From a checkpoint of a small transformer trained on Wikipedia: 4.66M parameters, 310M tokens.
Each number is 200 + 20 x the weight over its row's rms, rounded and kept within 0 to 999. Layers, rows and columns count from 0. The size before them is the row's rms in percent of the matrix's.

# layer 6 MLP up, 640x160, rms 0.198, rows 339-426, columns 0-79
101,202,209,171,206,201,224,193,170,226,225,184,178,172,210,210,198,174,182,161,241,170,210,224,177,207,177,213,211,203,221,205,200,191,201,189,166,186,189,184,195,189,214,201,154,192,174,191,211,211,166,190,183,225,191,228,176,201,167,202,138,235,195,188,204,185,200,207,187,180,205,185,209,174,197,181,197,231,206,197,186
097,218,199,181,175,211,182,212,209,222,197,187,191,236,211,197,189,177,200,228,206,179,218,257,221,196,181,188,207,216,210,232,185,179,196,205,200,193,193,203,172,189,186,214,212,203,179,202,255,187,200,180,183,193,211,195,194,200,174,187,215,224,203,202,171,184,222,176,207,210,206,187,207,187,212,207,199,171,173,203,220
099,197,195,165,192,178,200,190,194,231,216,226,214,213,203,199,189,224,200,208,189,220,194,157,213,207,216,184,197,191,181,161,192,205,228,189,203,240,186,238,172,200,192,186,219,185,199,209,194,247,231,149,223,224,205,206,230,175,218,207,198,200,233,172,202,170,176,183,171,209,199,190,209,206,168,245,188,213,217,208,206
101,220,189,209,236,229,223,212,232,235,193,184,203,207,218,190,213,182,176,237,185,183,204,159,199,201,191,191,193,237,225,205,175,201,161,209,205,203,176,206,194,200,190,201,184,232,242,198,217,242,238,172,203,202,181,207,230,192,192,192,174,221,180,214,221,196,226,221,185,210,226,204,194,208,175,194,165,181,195,206,216
104,176,250,196,211,207,213,185,168,212,207,190,182,209,181,204,207,184,206,214,205,183,219,200,213,198,198,211,178,188,185,180,214,237,195,187,214,222,206,217,200,202,221,214,183,197,200,170,226,214,211,215,207,210,200,155,179,204,192,199,198,174,203,179,213,203,239,176,152,216,180,245,204,159,231,213,184,204,226,207,182
098,237,165,211,219,198,216,208,149,221,186,198,235,248,203,200,203,206,165,190,226,187,257,176,225,200,159,173,167,223,192,212,179,195,218,202,212,224,221,194,193,189,233,210,223,190,204,212,194,212,199,191,196,208,170,202,144,224,199,178,222,195,154,224,216,227,188,197,179,252,206,199,209,197,232,218,171,198,176,192,207
103,202,217,249,206,187,218,185,217,190,191,196,217,211,217,199,177,198,197,166,207,194,193,219,195,147,220,240,214,195,174,171,200,197,213,220,225,184,209,188,206,219,226,218,211,184,197,199,193,234,184,219,209,205,236,181,188,217,185,188,207,195,172,195,201,199,201,193,215,206,207,187,182,205,204,225,219,201,189,192,196
100,217,132,175,202,187,192,188,206,186,186,213,197,243,189,206,181,205,202,173,207,183,195,201,195,173,182,196,209,213,221,205,174,201,216,170,227,238,223,179,197,186,173,182,211,215,218,171,213,197,183,196,170,179,212,198,197,184,186,196,190,199,229,190,196,224,216,214,199,229,198,192,192,239,185,202,213,180,199,190,185
108,226,207,230,215,175,195,184,199,248,216,235,216,203,192,240,204,157,194,196,222,203,223,210,193,204,174,177,214,201,203,198,237,211,170,223,194,224,204,214,207,194,202,211,181,167,186,174,201,154,220,196,186,214,224,167,175,227,205,207,229,228,187,183,188,216,232,223,181,210,194,179,238,210,199,225,193,202,206,198,166
101,227,180,211,199,218,191,202,179,209,206,158,231,166,198,188,203,213,227,178,161,188,196,229,211,234,209,183,223,211,179,193,211,199,214,194,227,159,190,220,208,224,212,226,224,192,184,210,212,200,188,224,191,198,237,227,196,191,203,199,229,214,227,174,189,166,197,184,199,217,198,214,219,168,203,212,197,185,207,195,244
098,213,207,193,191,211,187,196,172,231,203,140,218,220,229,172,209,215,183,180,175,179,189,238,213,206,206,209,200,175,216,195,220,202,201,184,178,190,178,220,210,161,214,196,195,226,184,185,222,211,185,185,178,188,222,217,172,168,151,219,221,215,167,201,227,189,194,224,188,173,188,203,220,227,218,210,218,200,174,184,216
098,181,202,200,199,199,187,196,186,234,188,175,197,184,190,179,200,212,213,201,205,173,234,212,197,244,163,210,222,235,174,207,214,173,174,206,213,216,192,196,173,208,199,186,231,201,171,184,194,210,197,231,199,167,197,187,219,176,209,211,204,177,197,192,181,200,188,223,194,212,221,175,227,194,192,226,221,202,189,195,234
103,200,211,201,222,189,215,223,191,209,204,225,184,193,156,211,183,184,238,203,194,187,201,186,209,165,238,174,214,217,167,162,199,171,193,194,202,188,218,180,207,254,213,221,191,202,208,225,194,182,198,230,227,222,195,207,165,222,177,235,230,191,207,215,209,211,198,195,204,202,179,184,206,245,218,205,149,187,208,189,212
101,206,212,203,202,203,183,168,221,252,198,176,185,210,183,173,210,220,211,186,214,176,190,206,198,198,190,140,171,204,183,171,198,220,214,186,195,220,221,214,200,182,156,193,193,221,252,215,173,179,163,220,197,189,183,208,198,209,150,184,193,191,212,214,200,210,205,183,215,187,181,197,210,211,208,189,208,178,214,227,192
106,216,213,217,146,216,201,192,215,205,215,223,206,194,207,209,209,202,219,195,206,224,241,171,199,158,168,173,229,191,185,219,221,209,206,239,197,197,209,184,183,184,216,239,242,208,213,170,149,203,172,191,207,177,219,196,183,192,145,179,187,176,205,194,198,181,212,221,186,184,231,193,201,200,204,207,227,198,192,208,156
091,186,182,170,160,184,169,174,153,155,235,229,182,236,233,196,178,224,189,214,218,213,177,204,190,185,203,221,183,175,228,183,237,185,213,204,230,227,191,240,180,218,180,218,210,213,189,207,218,187,225,175,176,199,202,204,214,182,215,224,223,221,203,190,208,189,229,223,201,208,228,203,197,203,187,161,161,207,203,185,220
100,199,208,186,216,196,202,245,178,209,191,224,209,201,208,222,195,222,183,214,184,190,201,234,220,208,174,220,229,208,196,210,197,194,202,212,165,223,215,187,172,207,176,186,235,197,215,207,197,181,216,202,205,203,194,232,189,194,225,215,219,181,205,173,226,232,234,231,183,190,190,204,212,201,237,216,213,241,190,227,209
096,190,171,200,220,225,199,224,172,196,161,204,167,210,211,200,214,185,177,192,159,202,184,206,215,194,212,183,220,202,211,203,181,191,212,236,198,212,201,199,196,207,207,170,219,211,205,197,186,227,189,195,196,188,196,205,178,151,212,217,198,224,208,212,200,245,234,201,204,182,200,181,206,192,192,179,175,173,190,181,176
097,188,205,188,211,192,219,207,173,203,167,174,211,205,201,214,218,165,183,178,218,215,186,194,200,206,215,188,198,216,206,169,187,189,219,163,196,193,195,190,205,193,235,175,206,213,172,219,244,222,187,209,208,220,199,213,239,180,247,205,208,196,207,225,178,188,191,205,194,184,221,241,200,187,167,250,216,204,163,188,217
105,218,210,202,183,147,194,190,182,216,179,215,188,187,192,228,188,200,207,197,205,170,199,187,184,202,206,223,183,234,174,202,210,224,170,188,196,194,221,218,191,206,201,167,187,217,215,201,213,199,186,200,240,180,187,211,206,229,218,200,179,222,200,175,225,217,192,201,227,198,210,159,237,227,138,229,178,190,179,186,197
093,207,182,190,221,194,238,176,165,224,181,171,219,194,166,174,184,204,202,199,198,205,174,208,224,216,193,212,227,228,208,195,208,166,213,196,236,225,194,211,199,187,206,201,189,206,241,185,202,224,216,225,183,184,237,208,158,212,227,212,198,187,188,218,187,218,176,176,223,171,203,219,198,234,195,173,213,157,196,150,183
099,220,205,191,211,181,248,225,182,190,234,204,178,203,207,213,189,185,177,204,235,213,184,165,197,199,212,216,217,206,180,238,210,147,194,209,212,214,204,209,213,189,224,217,213,195,226,223,191,210,192,187,200,212,206,203,223,239,208,212,203,221,180,215,186,212,222,212,190,173,182,196,202,249,193,174,200,179,207,176,211
099,179,175,231,222,194,225,195,225,203,202,215,175,211,178,195,214,192,221,201,217,218,182,216,174,169,215,241,199,222,174,213,195,189,209,170,202,198,189,216,198,226,183,189,166,228,194,207,170,185,172,207,216,211,174,201,200,221,213,211,187,205,201,185,161,197,240,169,177,195,186,179,195,242,216,215,196,220,252,170,209
097,216,202,164,175,208,185,195,162,154,207,214,170,239,194,202,225,256,221,194,186,208,187,213,179,220,224,195,213,216,182,182,217,199,196,205,216,175,198,199,205,192,213,233,213,182,193,203,207,167,205,212,210,198,163,192,194,211,196,223,231,225,209,211,235,213,197,235,215,186,174,202,186,177,212,199,201,195,226,241,196
105,202,180,195,209,174,206,198,175,202,188,194,190,225,198,180,186,211,210,189,186,228,183,230,185,172,193,206,228,182,229,175,180,179,196,202,218,185,231,215,163,221,207,172,222,221,185,192,222,195,227,222,211,186,212,185,195,189,199,181,211,187,197,182,161,203,218,210,191,168,188,180,226,217,200,195,206,213,191,175,221
106,217,230,224,195,197,217,235,201,200,223,216,200,214,201,183,201,198,256,203,175,190,153,193,230,193,201,191,182,220,211,163,207,222,203,192,196,211,199,213,210,179,202,232,208,202,128,218,206,197,202,222,185,176,193,210,172,185,177,167,200,202,208,194,204,222,200,194,165,191,225,182,217,193,200,176,220,202,207,189,208
094,222,211,224,211,218,193,195,247,185,191,257,227,208,199,195,199,168,218,189,177,182,203,185,188,186,189,203,193,186,215,181,214,214,201,209,216,217,195,204,197,208,221,211,205,202,162,217,208,244,177,198,192,199,191,234,165,201,178,183,237,177,179,225,174,249,184,186,193,212,262,191,186,231,196,194,203,166,199,185,203
102,216,206,201,169,176,194,168,184,158,156,198,195,213,225,207,186,188,209,189,203,208,205,203,236,225,236,209,204,204,189,238,168,208,215,185,193,244,191,205,179,185,222,174,180,193,223,215,182,161,190,187,184,191,223,206,182,167,187,202,200,176,217,211,222,222,162,187,178,170,188,239,196,195,196,214,196,177,194,185,196
096,197,190,192,149,193,211,191,179,181,198,214,239,204,168,203,196,153,231,218,203,209,198,208,212,192,197,227,174,222,232,199,228,198,204,194,178,175,202,221,176,175,226,216,162,221,204,195,188,194,169,210,239,186,206,183,189,197,194,194,206,214,238,172,215,187,183,190,186,222,175,173,214,190,242,233,162,196,177,218,182
092,195,210,163,207,173,191,202,186,191,188,185,210,217,220,225,181,214,199,208,242,174,197,203,214,213,210,203,243,217,165,194,191,210,215,184,195,197,242,214,189,208,209,162,219,221,202,202,175,218,220,199,181,212,179,206,193,185,204,218,249,201,205,196,185,165,172,187,194,181,184,217,211,190,221,186,238,198,170,201,192
097,192,195,202,191,184,209,217,221,191,218,191,199,195,184,219,218,177,216,189,205,202,154,196,185,199,216,178,191,240,192,233,231,198,188,232,217,207,209,193,175,226,171,191,180,202,191,181,189,191,180,209,213,192,219,182,188,161,186,221,167,206,204,215,215,189,190,173,166,204,190,219,181,229,215,201,212,182,204,208,213
123,209,175,219,217,218,199,192,160,189,234,187,201,198,185,231,228,211,197,183,204,214,185,198,199,210,198,210,221,222,155,213,207,173,191,211,212,230,217,218,202,212,208,189,209,214,177,212,201,196,201,159,184,184,181,222,180,207,182,196,180,199,193,206,237,183,227,236,188,189,208,182,203,184,215,221,177,217,193,234,178
104,193,193,225,221,214,189,195,193,236,190,220,194,216,220,186,227,182,206,187,211,177,200,186,213,227,199,189,225,193,208,181,205,151,215,239,199,220,223,226,183,224,204,210,220,177,205,217,193,238,228,214,187,174,179,206,208,181,191,226,153,192,235,196,192,193,195,198,165,210,189,184,169,232,197,196,191,167,209,180,188
108,195,248,183,224,156,199,194,186,168,186,191,220,193,214,187,179,202,262,185,205,222,180,218,202,188,209,205,226,206,229,169,181,205,212,209,198,190,195,230,226,224,184,157,189,208,185,200,200,169,196,172,191,212,230,198,188,187,184,232,219,175,184,223,192,221,209,213,223,188,225,177,202,191,210,211,195,173,196,175,203
100,221,172,213,197,194,220,185,186,228,206,181,208,216,205,163,181,209,194,222,209,203,151,206,194,225,178,184,198,199,213,176,205,198,192,165,164,219,179,184,211,238,219,180,196,209,214,218,187,225,191,221,218,161,207,192,209,186,182,209,202,211,177,197,175,205,191,222,160,187,186,182,198,214,236,177,221,190,226,206,239
104,188,191,200,229,186,203,176,235,190,212,205,189,199,203,169,195,201,188,205,213,206,202,170,190,224,205,215,177,195,205,236,225,205,153,219,198,210,223,177,195,184,234,180,192,194,227,182,196,202,214,191,224,227,211,195,163,208,234,188,192,189,193,199,222,196,166,190,203,218,224,169,168,207,223,219,194,197,208,237,183
108,212,235,148,200,211,182,217,185,201,198,193,205,184,232,198,187,191,193,202,215,178,187,197,193,196,220,224,184,185,203,150,223,186,207,218,185,204,218,249,213,207,196,199,213,228,201,202,169,205,180,202,189,208,199,211,218,207,225,203,184,210,198,215,228,181,189,193,202,224,199,213,198,223,167,158,217,167,196,173,200
092,175,203,166,184,222,176,189,236,219,186,197,208,194,211,229,208,233,217,160,179,219,202,236,188,200,198,205,210,197,207,205,235,150,197,195,227,226,223,227,196,212,215,217,184,199,175,219,228,197,178,174,195,222,185,204,198,186,222,214,182,195,185,205,219,236,198,218,227,227,212,197,211,219,165,167,195,205,184,189,212
092,189,203,226,210,151,194,208,218,160,211,205,240,205,228,223,193,197,198,188,239,191,159,201,233,200,180,247,209,218,215,206,217,216,214,179,178,192,199,206,200,202,188,181,216,159,215,205,156,190,166,218,190,201,203,223,208,209,225,204,187,210,202,227,206,169,213,221,201,210,203,193,167,230,191,181,172,180,216,210,193
091,210,148,173,198,175,169,185,201,217,156,180,215,217,229,211,187,195,187,154,238,186,185,162,182,186,201,214,194,220,198,181,238,247,225,189,198,208,199,203,195,200,232,176,247,220,182,218,204,221,216,192,199,194,186,228,200,197,220,212,220,220,193,189,181,221,184,181,204,215,215,213,205,200,201,191,229,206,207,190,212
096,194,239,200,205,218,193,213,199,222,184,196,169,203,185,211,187,190,225,201,222,214,189,191,220,196,215,189,256,217,212,184,190,210,198,193,176,174,211,170,204,197,180,182,185,212,204,191,214,206,194,214,216,196,169,175,190,185,179,235,209,205,172,205,178,168,212,164,170,219,234,181,208,201,202,200,195,231,164,186,167
098,187,166,201,195,191,207,223,198,251,231,211,192,198,154,155,206,222,176,175,226,200,208,179,181,224,206,206,186,190,185,206,241,203,222,214,152,164,213,210,235,165,220,201,207,186,164,209,217,194,165,202,197,208,190,219,202,204,240,188,199,163,203,200,205,219,176,237,230,193,215,189,180,192,201,215,195,208,217,164,194
097,208,204,213,183,191,179,165,213,193,206,197,222,201,204,182,212,236,165,201,205,216,235,216,177,168,229,206,181,210,210,220,166,190,203,201,212,227,198,208,203,165,224,172,190,178,201,226,233,180,179,188,190,188,206,250,181,215,234,187,175,195,170,205,190,195,189,231,211,189,195,208,218,160,193,212,218,198,182,194,204
100,227,224,187,208,184,191,212,204,204,216,185,207,191,246,190,180,184,210,227,226,190,178,173,196,208,242,216,181,210,214,228,201,170,164,195,212,173,203,202,190,181,186,215,207,168,211,194,195,204,223,199,202,191,185,236,186,224,175,197,202,189,196,204,230,180,201,215,213,224,209,209,210,188,219,196,184,206,177,178,215
103,223,200,225,194,215,234,239,206,238,169,190,199,200,201,211,233,168,184,196,230,198,199,193,199,173,207,201,212,236,186,177,200,205,181,180,194,184,192,232,198,224,194,187,230,229,209,200,164,205,226,212,192,212,201,194,171,185,222,190,180,187,221,190,180,205,214,226,183,226,209,219,189,211,176,230,227,188,152,204,165
096,250,182,227,225,186,223,200,221,192,177,195,202,222,191,194,212,203,198,238,199,204,208,162,203,198,207,178,212,195,199,220,188,209,209,188,218,200,186,175,180,194,183,229,191,204,168,196,194,168,168,184,198,199,166,181,169,181,172,239,189,223,211,199,169,206,224,171,210,191,220,211,170,249,211,210,198,200,184,241,191
102,172,206,196,192,195,196,227,207,173,199,189,169,182,175,211,185,196,187,201,176,212,196,198,219,201,238,172,202,227,206,214,218,208,220,180,236,196,231,221,250,205,195,216,155,185,220,183,203,208,180,191,210,225,210,208,153,173,182,218,216,208,196,161,208,204,211,179,218,217,208,170,215,216,218,239,197,205,199,194,203
100,184,215,181,193,235,187,191,231,197,219,209,200,225,176,221,197,215,196,236,190,191,182,224,196,197,194,178,196,193,166,197,184,167,208,186,251,185,164,200,145,186,218,200,186,214,182,205,172,264,218,192,197,197,212,221,190,180,208,178,171,197,191,195,182,228,240,223,184,174,191,210,195,204,184,188,178,235,209,210,227
096,204,199,205,201,189,187,211,176,212,223,211,219,215,203,153,215,222,219,156,206,198,167,201,176,196,209,198,222,185,200,179,223,165,196,208,188,209,205,195,191,233,207,151,213,164,211,182,223,190,209,191,210,232,178,211,223,197,183,225,217,202,196,248,148,184,208,198,142,185,224,192,188,175,209,177,221,173,188,216,187
100,177,205,209,182,208,199,191,195,232,234,187,193,183,214,196,224,250,202,212,183,199,195,198,226,209,206,182,212,191,156,194,214,220,203,185,218,188,222,193,158,181,205,232,200,183,176,219,200,190,194,187,181,180,158,224,203,203,203,199,195,164,177,178,176,172,222,219,216,180,209,205,217,190,192,217,233,170,210,176,217
089,197,231,213,177,208,194,207,207,222,175,184,180,222,186,189,184,193,185,177,199,219,175,230,217,213,206,171,189,208,197,245,198,221,166,217,187,212,213,203,193,220,175,204,224,221,200,236,184,184,124,219,182,186,202,223,232,215,209,185,219,208,234,189,197,183,217,205,198,205,219,250,219,208,195,181,244,213,230,227,191
101,186,195,190,199,184,167,171,209,209,190,220,189,200,186,170,181,195,216,188,182,213,169,183,185,204,227,219,221,195,221,228,188,207,215,183,206,189,186,231,188,206,201,172,227,204,191,243,190,212,253,211,201,216,204,180,219,205,225,179,164,228,191,208,169,209,248,151,191,228,171,196,209,210,208,199,192,164,220,227,235
091,226,187,209,180,181,209,172,218,190,150,229,239,214,209,200,230,196,204,205,258,220,200,215,183,194,201,188,203,179,162,184,200,210,202,193,179,179,199,222,205,180,182,192,221,210,185,196,185,203,207,225,195,189,205,219,168,196,173,204,216,234,243,217,192,190,200,182,187,211,204,153,191,185,233,170,239,189,178,169,209
101,186,213,184,179,186,253,187,184,202,198,182,224,175,198,172,190,207,184,243,217,175,235,202,229,203,185,179,210,204,186,198,187,187,183,182,176,213,212,204,191,246,207,213,200,208,218,167,172,189,196,158,168,210,179,194,219,188,220,225,214,198,186,202,184,216,231,185,195,209,195,239,193,175,178,221,232,200,214,232,206
098,212,208,211,247,195,226,194,223,138,214,212,192,191,210,158,196,236,173,160,224,178,231,200,190,186,188,175,201,208,200,172,231,200,209,202,186,204,201,198,215,183,206,213,212,173,185,222,196,201,208,177,209,212,202,195,193,187,232,213,188,208,241,200,190,226,213,184,236,190,210,210,218,171,200,182,200,188,207,215,194
091,199,197,217,202,220,225,227,224,237,221,203,215,222,176,182,193,180,226,252,233,223,227,186,206,218,205,201,189,240,178,200,223,222,174,182,201,207,184,182,217,210,209,168,197,212,184,208,207,215,183,186,228,190,200,196,183,186,196,231,209,189,204,173,172,252,199,192,197,167,171,201,222,184,202,167,169,229,196,182,225
094,191,190,193,190,185,187,209,189,207,220,181,216,212,224,170,251,198,194,195,209,219,161,176,209,197,201,225,170,207,163,183,197,236,187,193,240,186,207,209,190,188,207,163,235,199,215,232,178,197,169,211,206,213,207,177,196,185,198,192,252,164,187,166,230,222,186,198,201,215,158,199,208,171,213,190,194,147,195,216,175
104,194,180,193,169,216,203,208,197,209,206,188,204,188,219,202,193,186,199,217,197,245,196,234,195,181,181,223,182,227,192,191,204,220,231,187,173,163,196,212,195,213,239,189,219,218,194,173,205,227,212,183,217,174,206,161,217,214,214,231,202,202,156,189,231,202,210,199,201,201,175,166,222,198,197,223,188,201,179,194,171
102,184,202,222,181,194,212,202,179,220,157,247,231,195,212,210,181,215,226,213,193,238,193,220,224,187,191,203,208,186,195,178,212,204,184,185,216,168,203,206,212,227,220,185,213,179,178,188,230,211,174,203,214,185,208,201,184,170,195,186,222,175,207,191,204,221,205,164,170,203,233,189,220,180,206,186,222,156,200,204,197
102,178,204,144,207,237,245,187,170,203,224,189,192,190,179,210,190,177,196,195,178,231,193,216,228,218,196,194,224,217,180,205,174,218,173,181,210,192,221,225,205,191,203,201,187,184,207,228,191,186,157,190,181,195,208,207,206,220,230,177,200,198,171,200,195,214,230,198,183,226,201,193,222,220,219,201,236,194,193,199,199
101,224,194,191,217,195,206,201,233,173,210,156,206,213,200,219,200,187,187,201,224,181,202,223,197,218,202,228,224,208,202,216,180,160,249,212,165,198,186,207,205,179,209,232,177,205,210,185,196,203,223,182,201,166,242,226,193,204,201,219,166,198,204,222,214,222,219,211,211,174,221,172,223,183,217,218,214,206,214,178,214
108,215,183,223,175,203,192,215,233,226,212,238,203,211,234,177,199,195,209,202,179,201,209,211,210,171,186,209,206,202,232,234,227,212,175,239,222,189,210,229,220,197,232,172,213,207,208,182,191,231,145,189,204,198,173,194,177,200,166,189,170,199,168,223,190,223,198,171,170,220,229,189,223,213,231,209,200,181,213,218,194
103,207,215,208,200,216,169,195,232,227,160,211,223,214,216,167,187,201,169,186,214,198,202,177,183,205,217,196,211,204,177,203,217,189,233,216,199,229,183,225,246,204,226,185,191,230,219,179,212,220,194,211,154,240,240,225,184,194,206,208,207,180,193,168,178,205,204,179,197,161,242,205,208,222,145,226,201,194,211,195,205
104,173,198,200,217,150,207,181,190,237,225,189,212,223,199,204,212,227,193,202,207,203,201,211,213,160,239,234,199,223,209,195,207,221,167,193,192,194,203,201,223,168,200,166,199,211,169,218,208,210,185,199,174,238,170,203,236,177,193,161,209,223,215,213,198,183,248,221,226,244,206,225,227,174,217,197,214,186,184,221,168
096,188,182,184,189,187,192,206,203,193,235,196,239,191,211,161,183,199,198,206,213,180,195,186,170,196,146,206,187,192,192,216,198,179,189,210,207,167,200,192,189,191,203,181,176,171,203,191,217,195,189,183,147,166,183,226,206,229,202,202,227,194,217,186,236,190,156,171,188,174,204,214,163,184,206,196,201,202,217,196,186
092,199,208,179,185,189,210,174,203,188,205,196,181,177,238,194,205,223,212,188,243,206,156,213,207,190,156,199,229,229,201,188,198,215,207,202,206,236,206,208,233,208,212,231,193,174,223,223,226,174,213,208,214,198,200,223,218,201,239,223,218,182,206,211,167,191,211,179,183,185,187,221,196,202,207,189,192,206,187,185,184
101,203,252,214,231,234,197,215,218,220,199,203,200,184,185,205,205,194,197,204,194,187,211,233,185,196,206,222,214,210,204,214,193,180,213,186,191,207,176,216,206,181,189,204,223,215,198,187,164,248,221,179,185,154,220,217,210,208,190,208,207,201,199,223,190,183,231,156,222,209,215,194,221,221,193,212,208,179,202,189,218
092,189,194,195,215,194,200,202,173,223,227,173,201,192,186,196,218,209,194,201,223,184,177,197,194,175,232,184,184,221,173,186,143,224,207,164,223,233,200,184,189,200,196,173,242,213,221,213,170,189,217,197,188,196,217,224,190,203,182,195,178,188,183,193,158,180,201,175,225,218,200,234,160,206,231,210,218,200,146,225,183
103,204,174,206,214,235,181,214,226,221,219,193,157,212,159,181,222,197,195,223,210,198,232,216,198,199,169,227,219,223,194,205,214,183,202,147,204,208,176,209,174,173,195,188,174,206,204,197,179,242,200,193,211,240,212,205,210,211,157,233,190,187,203,217,197,210,229,194,191,202,180,187,199,217,211,179,225,186,208,190,192
096,218,213,210,231,226,204,166,177,196,188,166,237,180,206,191,242,170,174,183,220,171,211,198,231,218,229,179,186,197,197,212,213,160,191,213,200,211,199,201,151,196,185,164,223,210,198,258,192,222,206,205,201,190,207,212,203,164,205,215,202,198,179,229,229,195,184,225,188,209,198,237,225,205,179,172,210,199,225,198,209
105,193,173,189,215,193,199,211,183,203,225,208,214,200,232,193,180,227,238,192,200,175,227,188,219,218,211,230,159,207,196,215,202,214,208,226,188,206,182,205,161,194,216,165,189,193,229,210,215,213,202,202,190,196,242,187,221,203,197,213,246,203,209,209,193,183,171,215,215,203,246,237,234,220,172,250,178,164,232,201,199
100,197,218,211,225,187,181,182,193,240,204,185,216,209,179,205,226,178,193,227,194,220,237,209,190,188,206,228,160,226,180,227,196,191,212,169,143,229,209,230,202,179,196,193,157,209,197,219,208,172,196,196,206,224,217,172,186,211,227,198,186,214,185,192,174,204,171,205,194,194,200,210,190,209,184,227,216,161,185,202,209
094,214,175,201,213,190,220,178,191,178,194,183,248,218,184,195,175,201,190,184,201,198,214,224,195,188,211,202,212,197,158,192,188,189,198,174,206,197,208,177,179,213,188,166,184,227,226,204,212,229,185,193,193,203,256,201,195,201,188,189,196,165,187,214,204,178,168,181,189,174,221,239,204,197,187,167,178,204,179,187,214
095,208,219,180,174,228,197,216,203,189,200,159,171,186,195,194,221,197,222,200,220,194,191,183,183,205,145,222,242,202,171,225,195,198,200,159,197,156,183,182,204,199,192,210,192,200,191,184,178,173,198,197,218,213,203,195,167,207,162,195,237,192,198,191,174,203,189,188,228,199,229,203,181,149,219,190,181,178,215,197,220
093,223,232,230,164,200,231,177,212,188,197,224,181,219,174,203,215,199,225,157,214,203,170,204,228,205,194,191,206,189,199,174,192,185,218,184,213,201,207,186,195,227,195,197,166,241,193,188,179,231,252,189,200,198,180,228,190,182,209,204,174,201,210,194,193,197,195,213,228,210,190,174,184,216,207,151,159,184,209,171,210
102,191,187,181,233,167,243,232,196,218,217,239,181,218,206,207,209,204,188,187,208,214,184,233,218,226,187,218,212,209,197,233,143,174,221,216,188,211,207,200,178,205,191,185,208,219,203,178,159,203,213,223,212,200,219,201,228,223,189,195,217,222,206,183,184,172,185,212,164,218,193,194,218,192,181,202,197,188,176,195,212
104,195,216,146,190,215,243,207,213,176,205,208,184,202,239,194,197,147,197,182,221,176,192,186,241,210,212,247,221,241,223,212,172,183,225,211,207,214,188,208,211,185,190,187,211,197,211,174,191,199,195,208,234,179,207,232,199,166,216,169,207,186,162,239,209,170,194,181,192,191,156,225,230,209,198,169,172,200,206,198,222
097,204,212,175,218,191,186,201,169,222,176,204,193,233,209,225,162,216,182,176,184,188,198,220,213,182,181,190,206,229,199,203,200,203,195,214,166,184,182,212,188,192,214,188,166,203,173,200,170,225,216,196,251,157,226,243,173,217,246,188,159,204,135,203,195,216,233,243,203,178,199,205,202,171,209,185,194,219,178,187,192
104,190,188,210,191,161,198,203,219,220,240,238,199,207,224,208,183,208,209,221,233,172,178,235,212,202,171,222,168,206,208,200,176,166,203,189,193,226,188,226,187,186,178,202,179,188,209,172,219,200,204,202,225,193,185,165,223,215,197,192,189,211,210,181,227,205,206,211,168,219,263,204,194,195,211,194,189,183,207,190,205
101,167,215,167,192,197,210,202,223,206,211,222,174,182,188,173,176,206,226,176,188,163,223,174,208,229,220,234,196,217,177,209,196,211,176,214,211,232,190,218,158,204,187,209,223,224,196,181,225,226,229,212,205,230,195,196,172,212,211,213,206,183,188,191,157,220,220,223,193,194,191,193,212,201,241,204,191,207,193,194,184
093,200,214,216,210,218,178,180,189,204,208,207,230,200,194,190,201,184,216,223,200,210,206,201,182,208,224,189,218,222,209,196,228,181,190,193,200,186,212,228,203,191,197,195,240,210,196,247,194,215,167,195,225,205,213,219,176,198,188,211,193,185,238,206,172,210,183,229,211,232,216,217,227,205,206,189,220,200,220,210,153
095,196,192,165,202,232,218,196,229,188,188,218,169,182,198,171,215,215,200,205,203,210,182,214,231,187,206,168,201,215,181,227,149,215,218,186,190,211,210,192,194,177,210,202,197,202,201,201,220,210,182,201,178,183,221,220,173,201,188,204,198,156,202,189,210,225,199,220,182,186,220,220,199,188,228,185,210,227,214,265,168
102,197,192,230,195,202,190,171,194,176,159,218,197,190,172,179,209,199,165,172,212,191,202,210,215,192,179,241,227,193,201,190,212,224,215,207,211,184,222,187,188,174,216,190,238,167,248,171,203,183,173,220,198,206,220,253,187,205,207,204,208,185,189,174,188,179,179,205,203,221,197,192,225,181,220,185,210,211,202,195,197
097,184,228,205,215,205,173,177,188,214,184,164,208,202,160,182,219,165,187,210,215,192,237,223,187,209,178,199,197,197,185,196,235,185,181,190,170,210,211,223,212,213,246,229,177,233,198,193,214,219,166,205,192,198,178,137,186,202,165,220,181,204,194,214,189,216,200,199,206,208,202,231,201,200,241,197,189,182,215,193,207
108,211,227,190,178,226,193,204,175,210,165,213,167,176,181,195,167,173,188,165,218,183,191,191,210,204,197,188,147,227,186,214,166,194,202,201,198,205,197,168,190,186,213,182,196,176,177,185,218,202,191,190,219,239,210,201,213,200,220,192,164,212,225,208,201,189,225,208,221,198,176,202,182,182,229,200,159,198,209,211,183
103,194,206,189,165,168,199,210,213,209,208,194,213,207,209,181,195,202,227,224,205,238,212,212,180,191,212,214,227,221,208,215,253,194,164,211,214,220,216,238,200,192,219,188,220,202,191,173,168,215,206,181,168,196,197,191,176,181,216,247,199,212,220,221,199,251,182,183,230,175,161,167,214,197,217,192,178,195,212,199,209
100,211,221,214,182,215,228,214,221,218,182,201,204,178,183,195,232,183,204,175,221,168,216,247,179,218,215,210,206,211,203,181,182,209,174,203,165,229,197,212,170,191,193,196,183,186,203,185,188,177,202,175,169,207,218,233,180,200,196,196,245,210,215,187,183,191,195,195,169,138,201,214,186,206,247,164,193,193,200,201,228
099,217,194,150,156,199,206,174,220,161,177,202,198,240,173,175,226,210,230,209,183,201,199,190,201,199,233,172,220,199,215,217,193,184,187,201,212,210,219,209,193,211,196,213,212,213,182,234,214,228,230,190,170,196,197,201,199,217,196,171,223,218,208,198,187,220,203,189,173,205,202,192,197,237,198,222,198,207,234,160,165